From a checkpoint of a small transformer trained on Wikipedia.
Size: MLP 320 SwiGLU, 3.45M parameters.
Architecture: RMSNorm before each block, rotary positions, no biases in attention or MLP, untied embeddings.
Training: 203M tokens, 3287 steps.
Each number is 500 + 25 x the weight over its row's rms, rounded and kept within 0 to 999. Layers, rows and columns count from 0. Numbers have three digits each. The size before them is the row's rms in percent of the matrix's.

# gate: layer 5 MLP gate, 320x128, rms 0.137, rows 130-164, columns 0-127
# up: layer 5 MLP up, 320x128, rms 0.13, rows 130-164, columns 0-127
# down: layer 5 MLP down (transposed), 320x128, rms 0.124, rows 130-164, columns 0-127
gate130 101:458500525473551514502502451506505498529540527467502521466517465509477492542517504504505559496492484485475535491487458501482535435494497490468499525496489506518501463503492523562494520497554487483507505545518492514519499494498493496503534497520458486509496513500497511468448550439492490508487494550481505462511492487487530456493563507460493487460532485504496462498513511502516490489504
up130 098:518513525486526497512461481500546557524536464493549489494512497533489518467483469489501498457532514483534483521496469558528465526538494513495460513493561506496501462486537521499497483500503492473532505473515508518531564512537496515476475494511512489475460476485478501500492486523501453439484484515513486531479510439508526498502494521486505496519508532464491509501479479521464496535470
down130 098:538470551471491519516465483479552481524534469468513442515518480502516487487523474478494515532505529496498521497466473516535466507481488529542484536539551522553478470495547516466495484500527524503543472477512504526490504476485466530509494536526498496512488494535478514488514511492507485466488478531505479505533517455535491519518458501472446480505476497489464446507483495503495508481507
gate131 101:457529513487505505512480505522467498465508484472514504483515484474513500528489507472473476491500463497496475487492527565467509504550501523508504498483509538526507513444470521493498558533505523577514493478522528480519450528436534504503538543470529477490516444498505525500513482477518509485512474490506535515485455477527473496466516500525463475533502491483501495489530511475501517481519
up131 093:470513528476510503494482529514515489508484497485506530482497491466541417492483554512489505499517462514510498508508497496464508516507491522551536520493478492532476507507484479467553472494481507524481541473537519464546505485495479433488482498489511523497528458475467533498501468463503510473454538502487485512506501489516440513491522526501530466510541465524496465470511495488540517488526
down131 097:497517485546510484513512504512474547477503512529516519470480506468532498507516483542450517539506502484489503445517486500473526514488522501507472507485495488485541518507498503535504477503522515485493497500487473540501461528518482453515506486543433489517518516520475470534465515518532494535492490479533480458533518499514514446483489464504493491506508531558488462562502480565506480472506
gate132 114:484531537536505492535486515539499484480484480516475584474498505536492505509521475442498462520501490539524450512487519460496511534514485517464517522529502490523527529508516531526474477504493491518512536511515500514478492481495513480514454519520456493481503528516458458512522490504470472470535503474493491527475498500540449458470481476489534475495520481434478497523514502519502481517494
up132 108:508519498497551526544512561532503472508520517498515496510524506503472474493550509495481518513504530488528484497538525515479475511492506534527493502490507514457488471535534557454488560485492539534446504474492522503491460481480506508544499502541515497469513505459489550494494484525479533484515528517492499484506502504512504534473509480494473486527495443502449483499486519536457460501476
down132 104:518461460528508537484463511486539501467495486478504488480497539489494495529491519499493504531461499476525477519454489502451518499452468532468473488520517455500513500523534532506502476482520491555495505489531534527479498463523448512458500517506500506491486485416523486490558500502478447499505472495484558504527479493499518528482475480481490467504536502509522468513486501515511473505503
gate133 095:493541462515481475503435489475453514453515499507487518514492513500469504498485516509509512436434483416478526471516516494492513503481503497489452491481515490524509508461493494516505480541517487515524496528481498418511501555510472505525504498512532476496495506554508490453476486527486505479499508482525530474481469531520505489530489480478510517463521516496482490513491473507493472475484
up133 101:496521517492510489506491512504438522503547513514478479527503499547531458506511501500505494484463532526537532474520489499523473485480523454527505517489492566512528503462509497533472483497475493464522472498445552478480521487503515512486462453485486523502486454520506519444441458556517512517510487481493498499492492508528489497513490493471526561553492509496479491487502499499510519512528
down133 096:463540497444459485496469527460519482458527513495494484501503495534460477482505489477500489487522455487490520515472523477507501480530453542501460472503533473500524517524483448511474527535479503540483520519507490471541469449516529527502520487506538490504505511452491464523520487506498465485506475529510455493547529523474502481473461470498492495510534485473509532518497464503503502480539
gate134 101:497486505470522502535528508504506511515499504543499522462523512491490472517499516420487491494506504463501490511525576511498481482512537466540489490498505525521497504521504470465487531511500513512509509512515501450495477433472471493500507517488484527486517532447492548503541492521493576538507492534514471488535542484494514489475488492504467525500457443521476491488505492522504473476480
up134 098:499479494522456492442497478475499499500528532498499489498481519514504559491539541497498487526477533506508556454536495497515532487478497495477493508485556462551521477525455511502477452475490525525521479472470523512492500499484546538519522492531497471496484486539505500477495452508469470495482500471440470500481509517449520512511485519491492462553508483501516493537478507512511484483476
down134 097:462522525527525487511433509478511504470488509495513470532509532549462499499506529520459486462477459492496496457484460499523519493540486502499508508496511484504479485511527516499451474507514508494498479514488488470519511535499503513504437495527519471454501480496497469503502492491497481539532431442492527533513500489507490520549481519484496441548503539473528492506484526488471487540509
gate135 097:479557516481544482540528529510437505498506498462548539472458505517533540491509512527450478486452549527480506540485528508502486498517502486486548526456470506503490488491526516508502506521515537477507534518502490488507460482500461492516526481491517458465537508512550551499484477502496485466480480528499492498503534521476487487508491503501471520454532549504498503487514493508475503479487
up135 098:521484510516484536491500525478507527520479509514474519491507467492486523527513482453540533501535510493534490472505462471480533496486496469504503449552509465501460495523489465494479495482460528497463506521520497572491523524496537497495461506492520488484487458484531433468513523510493485485491487459458510471484531486517471493472536484503491441525496532478523523550485497522521532495508
down135 097:517475468483484519526464510491495501460483497545517495528484530503509506524534465509563497520537512479533558530448490492530504479489498485468526471473504535506449501486540490526460527484472485551481541508483490512491513480461517500470491525488513487495492507536523484467508513467490519504507562462503516476496548492522473479535485502483513481493476516508489474561486480500495504554505
gate136 098:515545495501506490548496518502473519439491535449478487468482472480495520504535525503465471490517444496486529493498461508485473487552455493486522533511500538498529515479509524528505488480533547427479489532450515506476509491468486545479513464515513503458498476538493510496504515466486491516475520507505494512540500523496514464525516493485470470494517468531472474532487496521504465492505
up136 102:516475497524488489526482506506493502546513471489505510438529511493510494469436472513502522497459519535494496518487498489501506559506533500525456526522454476494516548468487482504477515487479512501544496494508497442487476539510514525464494502475519509527478462491473502472500472512490494460437490554516506499497502497489487496517493526516492481505560537477505499545548520482499495538452
down136 101:490480504486485442473503527476511489479498524471505519497493501545442505507496474445486454529500498520520516494488514532544476476466494522518467496499499503496497468532495535457489497494481506516467486465548502534494487491504477497513459499528501520521510514505486540486495495475547524509519463449485429474509462520516514524473488503490466502495455462476474450530517549505497497499536
gate137 111:498491506477495517511510496481482515509477490502491538531506512474538457527520514460486482512505460498503521465484534527552516511460482495469501495508482502461505509559489514463521507535512450554461544500540474499544528508510523503524476497475494515487522511529501550481541508512484479479528523508433480522488485485504442500525533524493460525482502482472468501488448500521483514475486
up137 105:510467537445515516485546537503469507486491494513491496479547491527523508519453525469522517529494478467554506448486466487519505475505500507504486504504522475527536450523510489491471545480522539549515477480497478521529484524502536500495508510489442510509507499547543522522503489536509501497542510514473472512504507486524491513480452510511482490488474444522465521477455482469526510486492
down137 100:486518548513525469548548518510511486588495525488474483516515490489497513494491503467479472445511484476541492497483513490497483455474498498527483513503540511489539471514514520522501513504503501489527523484535434542497486501531449467536473512504525487486494490474502504523523474490520532518503512498507485454493532495504536491502457503501502540491470458537482475529490528504554534501507
gate138 110:488525499495563485519476494464488471490502506484495551566498527504528502530552498499547489493486487524513495506495509513465500492491517514493501550492445517518494534506499472531498519510530492513459538531523490492504491484501529479524444468473536492569562466478466559486509502515476506468484498513495502491474513473473482473485500522478464524490465517499503463508470509514486490467501
up138 119:506507507489515491498517529511485536500498525541454517491511482468492472513510540548446523489486508481497522521448489472522497531473516485518455484531528514527545481551496542547497499489491440469502493465528526488529514514461489555474513525539473531499477478521472442491516487483518517557495537514474506527446494519492490505506493509501507499508491516462515476515503495513531498472496
down138 102:532491479487514495498483525509500484503473516511505471534524502499525489526489530506539496451452451538530472478512506469475505448463462482509481506513482524530548523467544518525468470503541472522483490501474521541516527474467515524508524464525480518484509459511489522482460483484466463500495523501479521504500517508421502502489504540473534487505476524464522501493512545460505506506487
gate139 095:498518542516541481474528506485482500483457487516488487487498481473508543544514457489559501514495516454507535513486504523489545528497510542472474472483525508498457508414522466513545486506511475484474455484521485506546492506511507501507521492485552495504496495538504470474499498486457476525478480513496489503474497483497503504513510491478487534509524545530463518558494476537525495536502
up139 102:491491512490560478494500524538489502476528472461488532461477431504468513521464474536533486524507505529507560519472476479508490513538486543490500518504491508473515426518532470532492525467486524486517508523480497459478485493507515504520503459532516495515500546470462483506467545485522480484510523511529490487511484501487469466485531488518474500485537522495510456511522531482494509489462
down139 096:479522515477488462535526468546502518489522444505501508463521492490474480462502463490515493503450507502500515500454524459481459532517468530512489493494489528508483501574496495498483555450537530456527482482470484457481487527488502455525513495491545499527511484499483509497497527500525496511496515499503498495534511497483453446481509512508505472545519512508508458520546483503508520473466
gate140 102:473512480538439533494516476513488514490496521529537474569531502535483509503486471496473475516507491498490456477506490491519529510498535489499473481500504481501511506532431489520490504473525484532479511487476530490503460494483483477547497496512545478540526471516513512513498487494510579526523524512501536506467483498543528536521464520546501520507530484458495491493510523527469472459495
up140 103:497526521473472502463500485497519450480482503516501515528496516468518510486504432506495548525504500503475479485491471529534506553513495486537486483499535482459509503458530540474534482489506487523521454489483501506470507529506476539466538494545496495507484441484481515569498465515497460461498502498487476492507487485511525489518481542525546483528500487504484502501480529439463484496475
down140 101:504494498487557467553484498476538508521548524481479505471480498496500505505497503501530490482483503492512572534506509508491475533478448505502506528493501508512449485518497494520445504477467459495513548483543479502493516534527500543521540456492499507477477525503503490442458539485512483512488547502502503487455517526492487518490512446463461503500498502555525512531497523478501500499502
gate141 097:495541509545508493528464503530513528528489487475499520496510499498509505517516517482496484498547457516450500521502547520457487519495500477474530473499488537554509509478559542451513478515456544487480482508537448497528496487483502445516466508501484517510508522496501507472511542491502526495521481528493478487531497511517507505527489507448524509421472480505533471497500499459500471506517
up141 104:445498499493505499535510485507524553531520530481511493457532451471478505530494484511516520494467503495475473517469479499538459485496494518513526534494522497510509498445455447509492505500479512461524489462543494505468474494471455486527496519521534511477492500457515500560533491471503523511507485526526535528489516493483513480473472528504500461432498515512466472504473506474501455509508
down141 099:490537505503476475561507500536470508503537537466509524452504474475512507500525511516525512468443498508479434507505493502497496498493506472482518511467535485530512471506464491493508558510507544494510501482517510520497509543491487497477503465505501508500455511477502454540486539494509496557488496513507531508515522506520473521489529472508496465407507516521523506476513480527509483490444
gate142 100:491509538486474529470504465458504536482504500528495524510522478514480518545514501537519492481507551502507510491485529436500481486477491539480491554455559462499531521485525499520485487473476491503537461512512480514491476508490515458520492511524456491487499511526506511519457490530489461520525459553492531493496481528551519495484491466505513510478473441514458511484473492521531504509501
up142 098:492522532489516507510493499497516479479489524487516497512499497556486490473488491525503579480513493498521506511501518446514547535490467524539520521461499459488502499540497506462491513480501535495537503469472472501467437542470506452497476506548473490490516484501502491510494517522513518518493485499510535470559536506534535502466465439517497454507476468514475507482521502535515478487495
down142 097:503507491475496525478457533489506477438484520525519532493502505463476503531493542527444506546496490468507510480484472476534531499450547503529471496488522515493513521521499509484482468493483493491538469469517471512502535454500498542482464533487475478490507528534469497541497456500507549537511532531510505466503483490499505478468519456497495493536482511460504461495503534497491506557503
gate143 090:482499496437519506512527530557514497535465475505532528510522518494513499538487499497464533478468473509520513506513533465520479478478520481487517476490499521492524517512507485474521521547477510515482483520529471465552490475490444483533513435449478487488516482477467527496491508550498513521497484504432480448543488481497516493543503505493498498460485481491466510505515484524515479521481
up143 088:530501481556477510480493512494553448511486474480490527476455519495502513503461506489496461505523470495525480547471477496492530486540528495502513486449526523465536518473500493511490548509516478500530471513492516511545505515501446524473475467496489500463513530520521502490503512496536494501539507463515498478520503499496525525509445480501514462456451462520484480503532483510552513541471
down143 092:520519525546495497491538479495494505442509467527495495466507480475473488436475518524509467519525479470527478507473513530496495479538514501512488521475542532439508474460482515508471510490480516499510519540484481507511511501511489517470484441447487497447495520503549476486543487557530521470532513524532515488519505488460477501488515464531506482510492518482490517499472520529501533470487
gate144 102:472522488514518516485462509484514455421503496500541546482487507447506484486487511488541495533465503457472498491525512493518535539477486533479511446525522485488474521434508512486510454501513502490488528502554481458496498506489468490495496476497494499477496465490534484451509519464496509516501491512471501483504557548483503532486516498490506530543484546496543478504501509496472486509484
up144 113:515518483527492503445475499526498476467519484505521490479516525511427457515489458467499453480458481496449507484503505470519525490450487498494517514512545489472545540494521473506479513520516488540504514496512436473523497474494471495481505503510477517517468501471491481515496530480499514507477528543497473490494472508519561545463478499491453523536541494519512524515500497502519475523471
down144 107:516466450499520500446507522486481537447489520522481466506519468522466506490495460504483514488552499517481481521503535506503507499490488469519504484508502479480520476505502492493496475485533508474523522454538481526527477489494461516497493510538471504487451542458466502506505490561504471527492492512485509533498483478512520476496575440511524480448540484552498515495510509506512472469514
gate145 097:491476500512530508477486490507510533482506501462484513478461511445539500529498431503487472499514521492520507513518512502496537464511493473463470497498520544503486474463519522507498472469475441559486466482505506477500492542525495529490512510491461513465496512524495443509400486464538490502468506505467513506493505483499492510489512510463502558478495531495504525501480528489496516507484
up145 108:511496492491513528544464462527519507498514500424499482466492475470511506516502452496503462501510497500477505487497508523499538485521461486497498491459478532460454463446524524528481505496511472528503507515507503540527443491519478533511508528476462504462503534487509530478503459499517508482495498498541490477509540492489486539505471553476499492554476502488525448532525518458487520497492
down145 101:513493494474468535538480468521515467553525533508508487497508511496517516481449490513517484496513482482508506503480490483478518480499508483512537477516472541498506499486527473558538461491509490499513547463495489539509491483534530489517502495477533462487469531466510530504509497526519518465450500497498529524499522534468498521518519522501493424586515496504551492485477541491471492489484
gate146 112:514512492513510505499451473488496516460525475483488535486471530481511487506473503510469520475496517490494471526496509459539532487488476472446480498518469519475495519495462495534537482500543489547485490527503469473529488507524495523542506455492516492534488515524488511388506509467477489537495483494491466485516465483492454489507539459506494526491457503500478475538482508511498500535508
up146 113:497514478552446444508497525492485512541448496467468496480481502502478515479541463478464513526472477506495505519482475456550489479491465505541504505506463475486511523447507493511513474523516485528478463534461468465457532541516495520470538488534505483482477510498525481516475511487507485495456464511507515517539509523511506461479515492515506496485527519523467476524514495496517505451532
down146 102:473525480497518477562509527493515521494503501485446508501487503491521472541470515474460523508521494519498505508474530457516513493522532492480536529507503537420531503472499469519522527497505494488529482485533447487495476529476486536494486483511532463438451505485456478487482464465471528516488504495545513473525462493499504503484500497491485505477531505547520513491494496549484484471482
gate147 108:522492533526528511503497568483526500483561493496535469475510485476459462483501507497498501450489472458505530486496481544478512531445519462499469537520517526524497532465500503482506482531482510496525501513507499490540566506517480509517497510506502508468513529541476482530506454531499507530492523476509500515481487527559457516486490487474544514534516515498514496523521507476460502507458
up147 107:476500505512503524469490498521469509495494490479496517493504518521473493471495518501484555479501507483476454461485531522522497479472499498496504501509508497521497488551455483491499483503518519485511503503531549441523514518501488500505539486509506467475506508495572557513565508502492470462494510485526493495515480510564481525539492464539517433544449489480512452483509506453512499503481
down147 100:516533528492465473499490442505463507527454532495521497510482520513546529486517466496508517529499485533518483515507492464526485518529530525514495434515523483463475507505478520551492491508551477456484476486495531515457487484467511495521465474517500525548486497443490503478466493530489521508486490540446517490533461513498544507516517492533542479499498494503462486531469514508516512488509
gate148 091:489507513536502529481509494493461505499533577519486485529497507511461504430494508467476460533484523487484512491502525554492495507492486513545494498540504495514524512497483490496508499502506450527462489458453508498494503504508453462488482528481481519495536520489545503516537486497551494522516470497456522470500519531486533520463487476502492462532500492533505499520514538482508541496563
up148 102:450462544496461495471473497510475548546516552529524507487515520459496487482501519523460537525497510481476519485493516494522510463501498513514493511499494549519484529496487509452510473525479476466512480496484530540499522479500505517504561510494502533486517511452507496506507493510516508522514496517488532452505446528507519502453509529462500468501457503487498489534535481451470507492562
down148 101:503573499522520482526493519467550528448503524519481543514511495504531531481516499482572472508495474546502514479507479491507492497524487500485487464474511457471505460526506525499507533532489468491472504512494491533485472497518523524481468523508499460485496554530474474461501513533481489501530485498502510511508525450486475495517523495492525509518532500471516512483451488508555524504440
gate149 095:490459486519498496467527498487508494438536550519510464496512468485535494502487510496482489527524499484483511538515523474531536492476515491503513494529482503488518532489406478473478485498501457475456493509483490457467498465469508542454507513523517525531472505522536473461523498474484489470530483500500489512480520498445474521461471481511478519502530525511473479508497496490519533532461
up149 105:511542477461501498509518491481513504490506436470490504481538539512474491513489498492493504527486510468493529514512493468495488557520483489484494516465545462510540534466514528559525528509484540530509514520525497496484533495488460464491477512512482471471482514502517470492476483527493462543500508515483485486525469529501520449535489584505483476468494483470490535484544482512486477514510
down149 106:503461501531477484526531448469513506510524504477562489486527509531496528472506479446489486510508458506506513514525466481482477485517486482518485492517513478510505524462492539542459521498517479507490519495474475480487491554482489506507524473522446500545485463492475471477508538519529539481482470555515516485493493500495508503467527491449483534548473499520464532480500498451527526516510
gate150 099:499488507504534465526482505495493452500501520466510499472470536482519519524492542498473485502499501478493541534498453496523534476482503517495530469522450485491502452526497486505484471503499478523480522550484509503497528518569496541512528524520523491499485524511468501517492527474480543477494535553520502487525488503511511520479572522510466534512467476491459510497521469540437513495481
up150 092:460555524500516514466510532487502516461506483502453511470498489485525458527456521519486490480500458517470480496557465497506513548520536487484459500463484489560504510497476507508518473502480490495487511505527495417511564488481487518513501492490511482486514499493537482446507471474522530535502510508505478481503533520470495472476524518532501497497487519510549490463488496515464530483525
down150 095:496498457503506491506481515481505497496483475521511512511498528531471535488530492534494497506475494497553466478487549483458487524461457499487521492516522483485490470539465462509532526495475477484501481513488496470512481481523487489460545520478541484478525492475522522458551478506486508488542509504495514537544471484456445486488466532507465526472510509466525427503485526500503500474461
gate151 094:494505529470502500456484478529496479472529484528534511527513544482482521477519484500479526464447504538487516519457493502468506495466496471495512499477466552471513509516507518486504522499486491548508513486498516499522527467544538495570540515514499485511498513521478510515471528519461498490513498502477509481529479456530491451525459454479490485510554522504503488485442509491559484489495
up151 098:484469458498537543510502518476523492479455475501539557491485470489520509511526503492481509551500518467487530516543498469534519503544514527519540561521485476511513527488498496517503492513481539459492531514546475491469490533481483442536473529496528531487495480474523483530525493530506508498492500485492522546509542492479517507485535503491507474469495508444510498492514537468469475501475
down151 100:524462511512473513470439447503540508517506526508549495515519504468518504482507507477535556502520526505509500497466521496491457503492525487522557521512478489511485503508558498463515515526525484483503565511490491457507477472479529518500529464516470466506480496465493537531521495515528502511506484510469481563523468493466488516501504490535499520518538472468495486469525540491485531484509
gate152 095:471505489518493537467449481488516473489517520470530510506506532491520501517492508447482440519510496516488520498537526510484524512451505467467532492513522463506480538483472453476507519501454466476493483509540503529506502536538477556500496491526496499487497479535472530457497501497508453488511494467501448511513491500516498501484537455463549510494486545499469494489492478469546516507466
up152 100:511477460518532510535543467486495522497482523539447499484482543508515503487513461480492528484495542474474495475514498483548495469484493506508498514472497475506460527536534534504463500456517462515498533461494494477515504493536487487497524492477480520544490499476477480538497496501459515495512479526492511515502517521473491524471492456495441459530528461501504467465491517541458467471548
down152 099:472471442499508477497466516496530507525533497528496526537514534504480499467523446465489500465502514469471509447529478488550494497467538481457513491470529487497492462536512479475449513475490454537509504489488520501571501480527497482500454476496512487483502483520501501504493482476512522470481478482455505474489495525494487480503489465508477498545465477498540464536509522479511468497526
gate153 100:480460534512499487482550542491499459524518480487517521483488468487533511485509497521515524500526539538535511486491510430488481533539505509493484520487505483511510476504518539497503502429508520501503491534491465517514513487509500491462511513462458509506536510506490504538474485490528421501489531507472566490458501488485512473504471517445489480469514466507464491551511503485508500485512
up153 102:486499500533499477523520544479464499501509496451523486485523511518507511486449483484489507484516488485456488482414494499488501477509486514490511512497540503557519508516498487459464485537515534463478518502496509454496502479481520511515507491460506543459512506517538543476483535516483502459529503488483484490489499506488467487457459518498487452451501504496491508435485444488523461506514
down153 100:474452506510504505462508490523540489490484489456559510500526459495453536509509483506507534532487503523534504519494468504520553517502479503443501504493481500564525521496534519501478487490443488534505499545443503520485491501492525536489498497513488511516474487496554550502520513496503509508519541492474458538505492492520509533530540479518460530500524527496491538477509488513489455489498
gate154 098:529478497513496496511525482497454497490530486524491488477493467537482469519525497487494562504532487489501519519524520488497492490470479486429470486565523492518479528498470526514489461474521496471495476509544483540494538493468531475484528531445531515518477518527511497495535531486510516560466510513515551467485506452509500527498499486481463441505501514507494462505492473504496509488531
up154 104:478501503485532500518537539481518529549512515476501496503526518503506512514515452487505468534507550513513493487461527444520474518521475463506508526545478515530519516485499454543475531535552488497494486504491472479453496508543485480435462518508529453486497488460522484520530479490484533495503481510526531492530510506502494512495498515498540507479499483479502548509522494453539481524463
down154 104:536512500520515514475528512525444488494451455500473538525503499538509519470486474543508540528491514540537492497479527521486479482519532497520505454483535509531523496468441491494490509505485537501523497490510526508509476450456491479475464515516505486484507491566494509543504475549487480512517485479465481511473473483493501508496433542483520494523504512471477538507514514539524514504492
gate155 110:476496524528478529474467461513507499528512517500494511517503539493452499502507527490483522504517488528465478445472527528493481462519522503495514472495499498503506528530528510566488488520540504521492482509454466483516485469501555494529512550515537454486505508493510494453535559505492497524503493458531546451510493500478532505524507513521536458476493498488497526530540525465492478480482
up155 115:442527519470523491485522477491486490495509515526488504481487488474498505508515465519523486518518519513495523464543484527463467513513513442462500472462530529514483539495501489578499541512506483506497484547537493499484512493543524547447523506479527475503480513540513471498514483544482474542476467528527506460540486503468527454489497495507523529477513470502487514510494496518539503477505
down155 102:535457487569476489499516534517475506511452516516533485512489472516477500437504534465504490518470473553542482493464533453495504476505510501491500486493472511531497468519495527444509468511522485510491498458487492494500486503503428486494468518526505512495496500512504474521506529480561511481491513530517484547509485525527460486521495507503497474491493515454518501475461541470488485536509
gate156 094:456483473456464521512496489518468508506499493498516516457467533507483483511517518486479460492520488534481521481529501525566521549540553480504493495511491526484495527579500502484484482511531470479503495518523497490524486453502504526510486547499474464481516475486483502449532466486525556497465487519488501556504517505511511488499503505470486524502471500503492442450507501485470509483485
up156 092:495491524509477490476530492513503469534489492500540483508544451512515514491474521535482499532480480493464527501464543475486469456511521535528490510492476490460496476500500488462517484459517488480469516463497533510546475467521513502516507526498481505473542523495508479503475567459445514463523457470502519521518505472486518463476494517481482500476532510529553504446504480520492533486488
down156 095:469487509494498536497524490513485498480519486494507513467468511458515554472522516471508463460521481532523495491511492544476504477467557546473521500476482499447506529519503515457524517525499482532440517461527504508511480493474519520513488476472504543469476493493501517509428447530490479463479484499503504478514509517490515520507546491504513502468462503480516481458542474510498457479505
gate157 101:497505462532481448531495475481516468505510463514461500488531530483505504488508489488515513468530489509508491493537471522533497508523516499482513507468482446524533489494505497449524525500490474486508537466519557502487523533494407514471529480530450496489494489487515474515484555464507493465516446536514507529478499509487538486514472519470505516486503524509461499466474467488494503493472
up157 099:501509539521541503475498539533470472542473510516503495472498505467509525558536499529468506486507471523531509548477504490465515502503511470486505497502486544542457486505491493494489523494488506473453528476516455474563477469467551479502502481468502509502487534491528474517480525506503508539482521480479528507514541526446519451533492513484494473495492497484540526497524462509515537481496
down157 103:462498512499491498496495518502491450535527502466495489518520519433463516508499515504494495496472542531486532552528507488471499433489506491513489542508476493480509491470506474509496523490452525496478516536513465516480537461487541494472511479498506513527528546512479505561537555520475464518501521483499510448525498508499493465545492494542469482494500511490510518471495502473485550535498
gate158 090:495487477484480478484489518522530499466480498489518508484525466463496500489456457516546474531541501456539512522500519521496497495530439443505493512486509448480502518513491502495506467470501464494477551555497486516508476485515521449514495504499487490476483516507506514535446473460526481480506488488498509490547510483471474483490528502438508509472519500489445493505552471543522505501479
up158 091:503516473500493553508483486507493501523503529469461524468517515530502512497479551561470510520483531517467510490537483450519494499436502543493494528491497532477492496511497470539501472503498471496511472500500529504484517527513532478530476459492512506470457433494565503457501507503521493461497503534536472456500486515462516512510506469522517466511483527522530509534494472498501531491498
down158 096:508496491529531508505493502514465484493520474466480494486448506520538491511530545466501439540497491487500495466526510502492499471510490484508526488512469499498476515513525504481464519487500516489520471495469481536464438529512489500485487506489475530498507481478478512469517520529439518471525476509502482489512517495475580479480494490508509484506537533510457500533439463517426488531486
gate159 091:481488503501500474534463516536489476465515498485484508520468519519478486474529550525519529487525435494509490490509510499511486482503497541530461528481493561510511523502488509533479475446491521491541495494479539496515485507456512464515489499533519520530498503504473472545475445494530494513470494489537480512497534513489476478488520503512476518463472516474457435548505472499472498538526
up159 093:510495468451528459525549515481482533516474508489495517491486475521500505490505473461468482519490563486482499505471515487478506530478540465472527503525475515503465491543518463501525499541484515482486491459548527539526563509504502514508496489515490498472540519481524518490509514489482500452538494519512512516492476502496532497528459465480531476499510557542517503436509525499501516480473
down159 089:483504501472487449526521494477496537499477466509490463489471495484477477529540480505463461496491502507545526527499457536449512483478470489493489487519521476499521560474522506464515448518531450478503488518470534484518494501485488493456492513493489500479502505535460520463492505542544469545519462488503503507505527546533491483492468482522473488512506454494513499511535535521454493478492
gate160 096:483492445526478472484486516521491527482513523514511455521472475473508493495477546510520503520509515516482497455493483525475522510501523459482514504485523477543501539451550474510486486504526483487450531514526455490483471513541513538479495499450514520537459497554524451517529500492500517517524491525515506500446520447498467512472497509490528532507492537520539493508491509527486542500509
up160 099:513499479546451513503501501480550513488516528524478478514511530519481536479486488472504466541504502528479460432526504497493454495497489501495533467479505482488495518515500529496516492521471572488509511473531525497462493491533451492472521500545520507515508496528517505464480496494445502475494500484505490467511525523492485455488458518455507495513491465505521566527498473512453491497461
down160 100:494487498501486496438556509486505491501530512478549499515530463466490486525499413489481494532524530509499547520487498521507531528517556484525494506475504502500502474461467522468510520453523537506517530483519516528474506497507476492548471490523467524521505467520507506467507488489513483496475514492497538541493489492535497530511535545498500493454508490529509462508506520530477532543470
gate161 092:487544493485491506512501521519467481474558500503517471497458507504521507497475490524524508489507560505523496492496495457513523498499509523478453457520524481483490510508524492530506493449548469485517456500460456458440523468523505505486492506517515485515487478503466473477504521523504506496496501539514513471483499539509472544532423485500520496497479541479495514489479505501437488480450
up161 092:544493480522523480481520510508514496467495513528506492527464526494493451484504524492540513499510436513485482491508503507512499476475535521559495509511483516468464491493532516501457546520496462487490486526432497493505517508521526513525434482480511484518515477476492527532494517490530524511517480463486477469455559481482507465512496526488497514467507479489541482479495507500551537447529
down161 093:515482511496485461512505468513514493477529540527480559507524477513453491474475543475502471512512466509529473531551495517479507465499515498510525546520494488502507455511519540496512471545510519479502540501526494498506506544504522476524494472524513462480473478502494489488529529448515502520511490532528519504488471515493495523510490454523517462530545486521548479517501444505521480563479
gate162 107:519517490471463484519453445477514535494537493485493480517494490495525486515561497479504498523484462526516498511555499531503450504458521499504496540486539486469516526499534511516528490479531525443557559503486532527522487500497477494494506494551471524488488472526485504462496459508512479526515460520517527485545481477472501514520479500479531512506519509501510483509538510483474462525487
up162 100:495480520470488499524474475541500507479531502480466474537471499516520464506486505540507473472519485508505537541535520518478442499472489486496484527431506517485495525521528506548511546499510534507530527471472490495523499566489483517525500517519512500517483495512466527512473486514497437498475485509501504479487485473477528518504454508518489506513499497554545505493554526496439496516473
down162 099:455443470519459463515497544485492546488523479451514491510493509490482483482452503549507512510538518470483511516496526504499482492523483491478464495509524540472484475530486477509529535489470519479514453492491493457490520548521518459500481454513540528510498490534519460511507505537494516459517483500520486493506460478527491522523488476491486517545472491526460489503511453484516499460464
gate163 092:510437477436477484496516528522507520512514458504505524518504494500508486472481491490476511495510505484544528517454492523520476475477454502561525517513522543536548478517528497460512519503511507445503516492500520536502497536478513484478492519483484509513468479497571535522500495492493519487486536461481498539497503469463535532443525505507498511515487495502535475477529527538491516524503
up163 098:519509493512498532513519525486462539538491538512487488486515541575508485488485484522550483511523538484487498514488528459469483461468534459496499470503447480504515524473502505496469453497456507496505507450487501493529496539501512515511488481468507481485506538515514507506461508488498509525534459508503499482487485509579497490556482466474499511497526501517490515475531513500545480448511
down163 096:531471466555454465489530464548446509523483497479520462496480500493494487476463497506504461508458513478505510506507522517474447466472481521523511506481491496489495515523519532467507524506543503458464495501486525501511454462547489516471540509484483554504472504518521489460506468496504465485543536508470511486507504491498517511553479511529506514512482449500476504534484520457509489489516
gate164 094:500508505542494463485493574517526523503456444500545550494488501507530539474498528517496489460502469533505503484497505515486483529488528515462490493483532569477531484508481500485500514528482487481540532494547504503499524516428538511492517487510479486517509480481521464526509512519485484515488546502539507520497510541516487474497442513534474459502521513478533496477487481486482513489507
up164 092:468478494464516496508516572543501483491512513465530511501497473530499514503500515497495512471515510510533465478485505539513535486505582518509527544566530500516454494503479453532500489516488549535506520484502495508514497485459497504502515504513522513515456486460483467527532483493483482538528508497517489493508457492518464476467503514527489500524517482526469474505478472506527494564521
down164 097:508509498526481504529498537498484548492495506504503487494489499473497463491513517503482498483539539532456497548502500503527522505470476495495507538472494448515490498498523463509456487492473513523476496530513468558525485532542425511481520528489571473495461494504503557496482462509487503528490484473484502524500529477543532484497512514487493537482486443474524538505498521496499485492451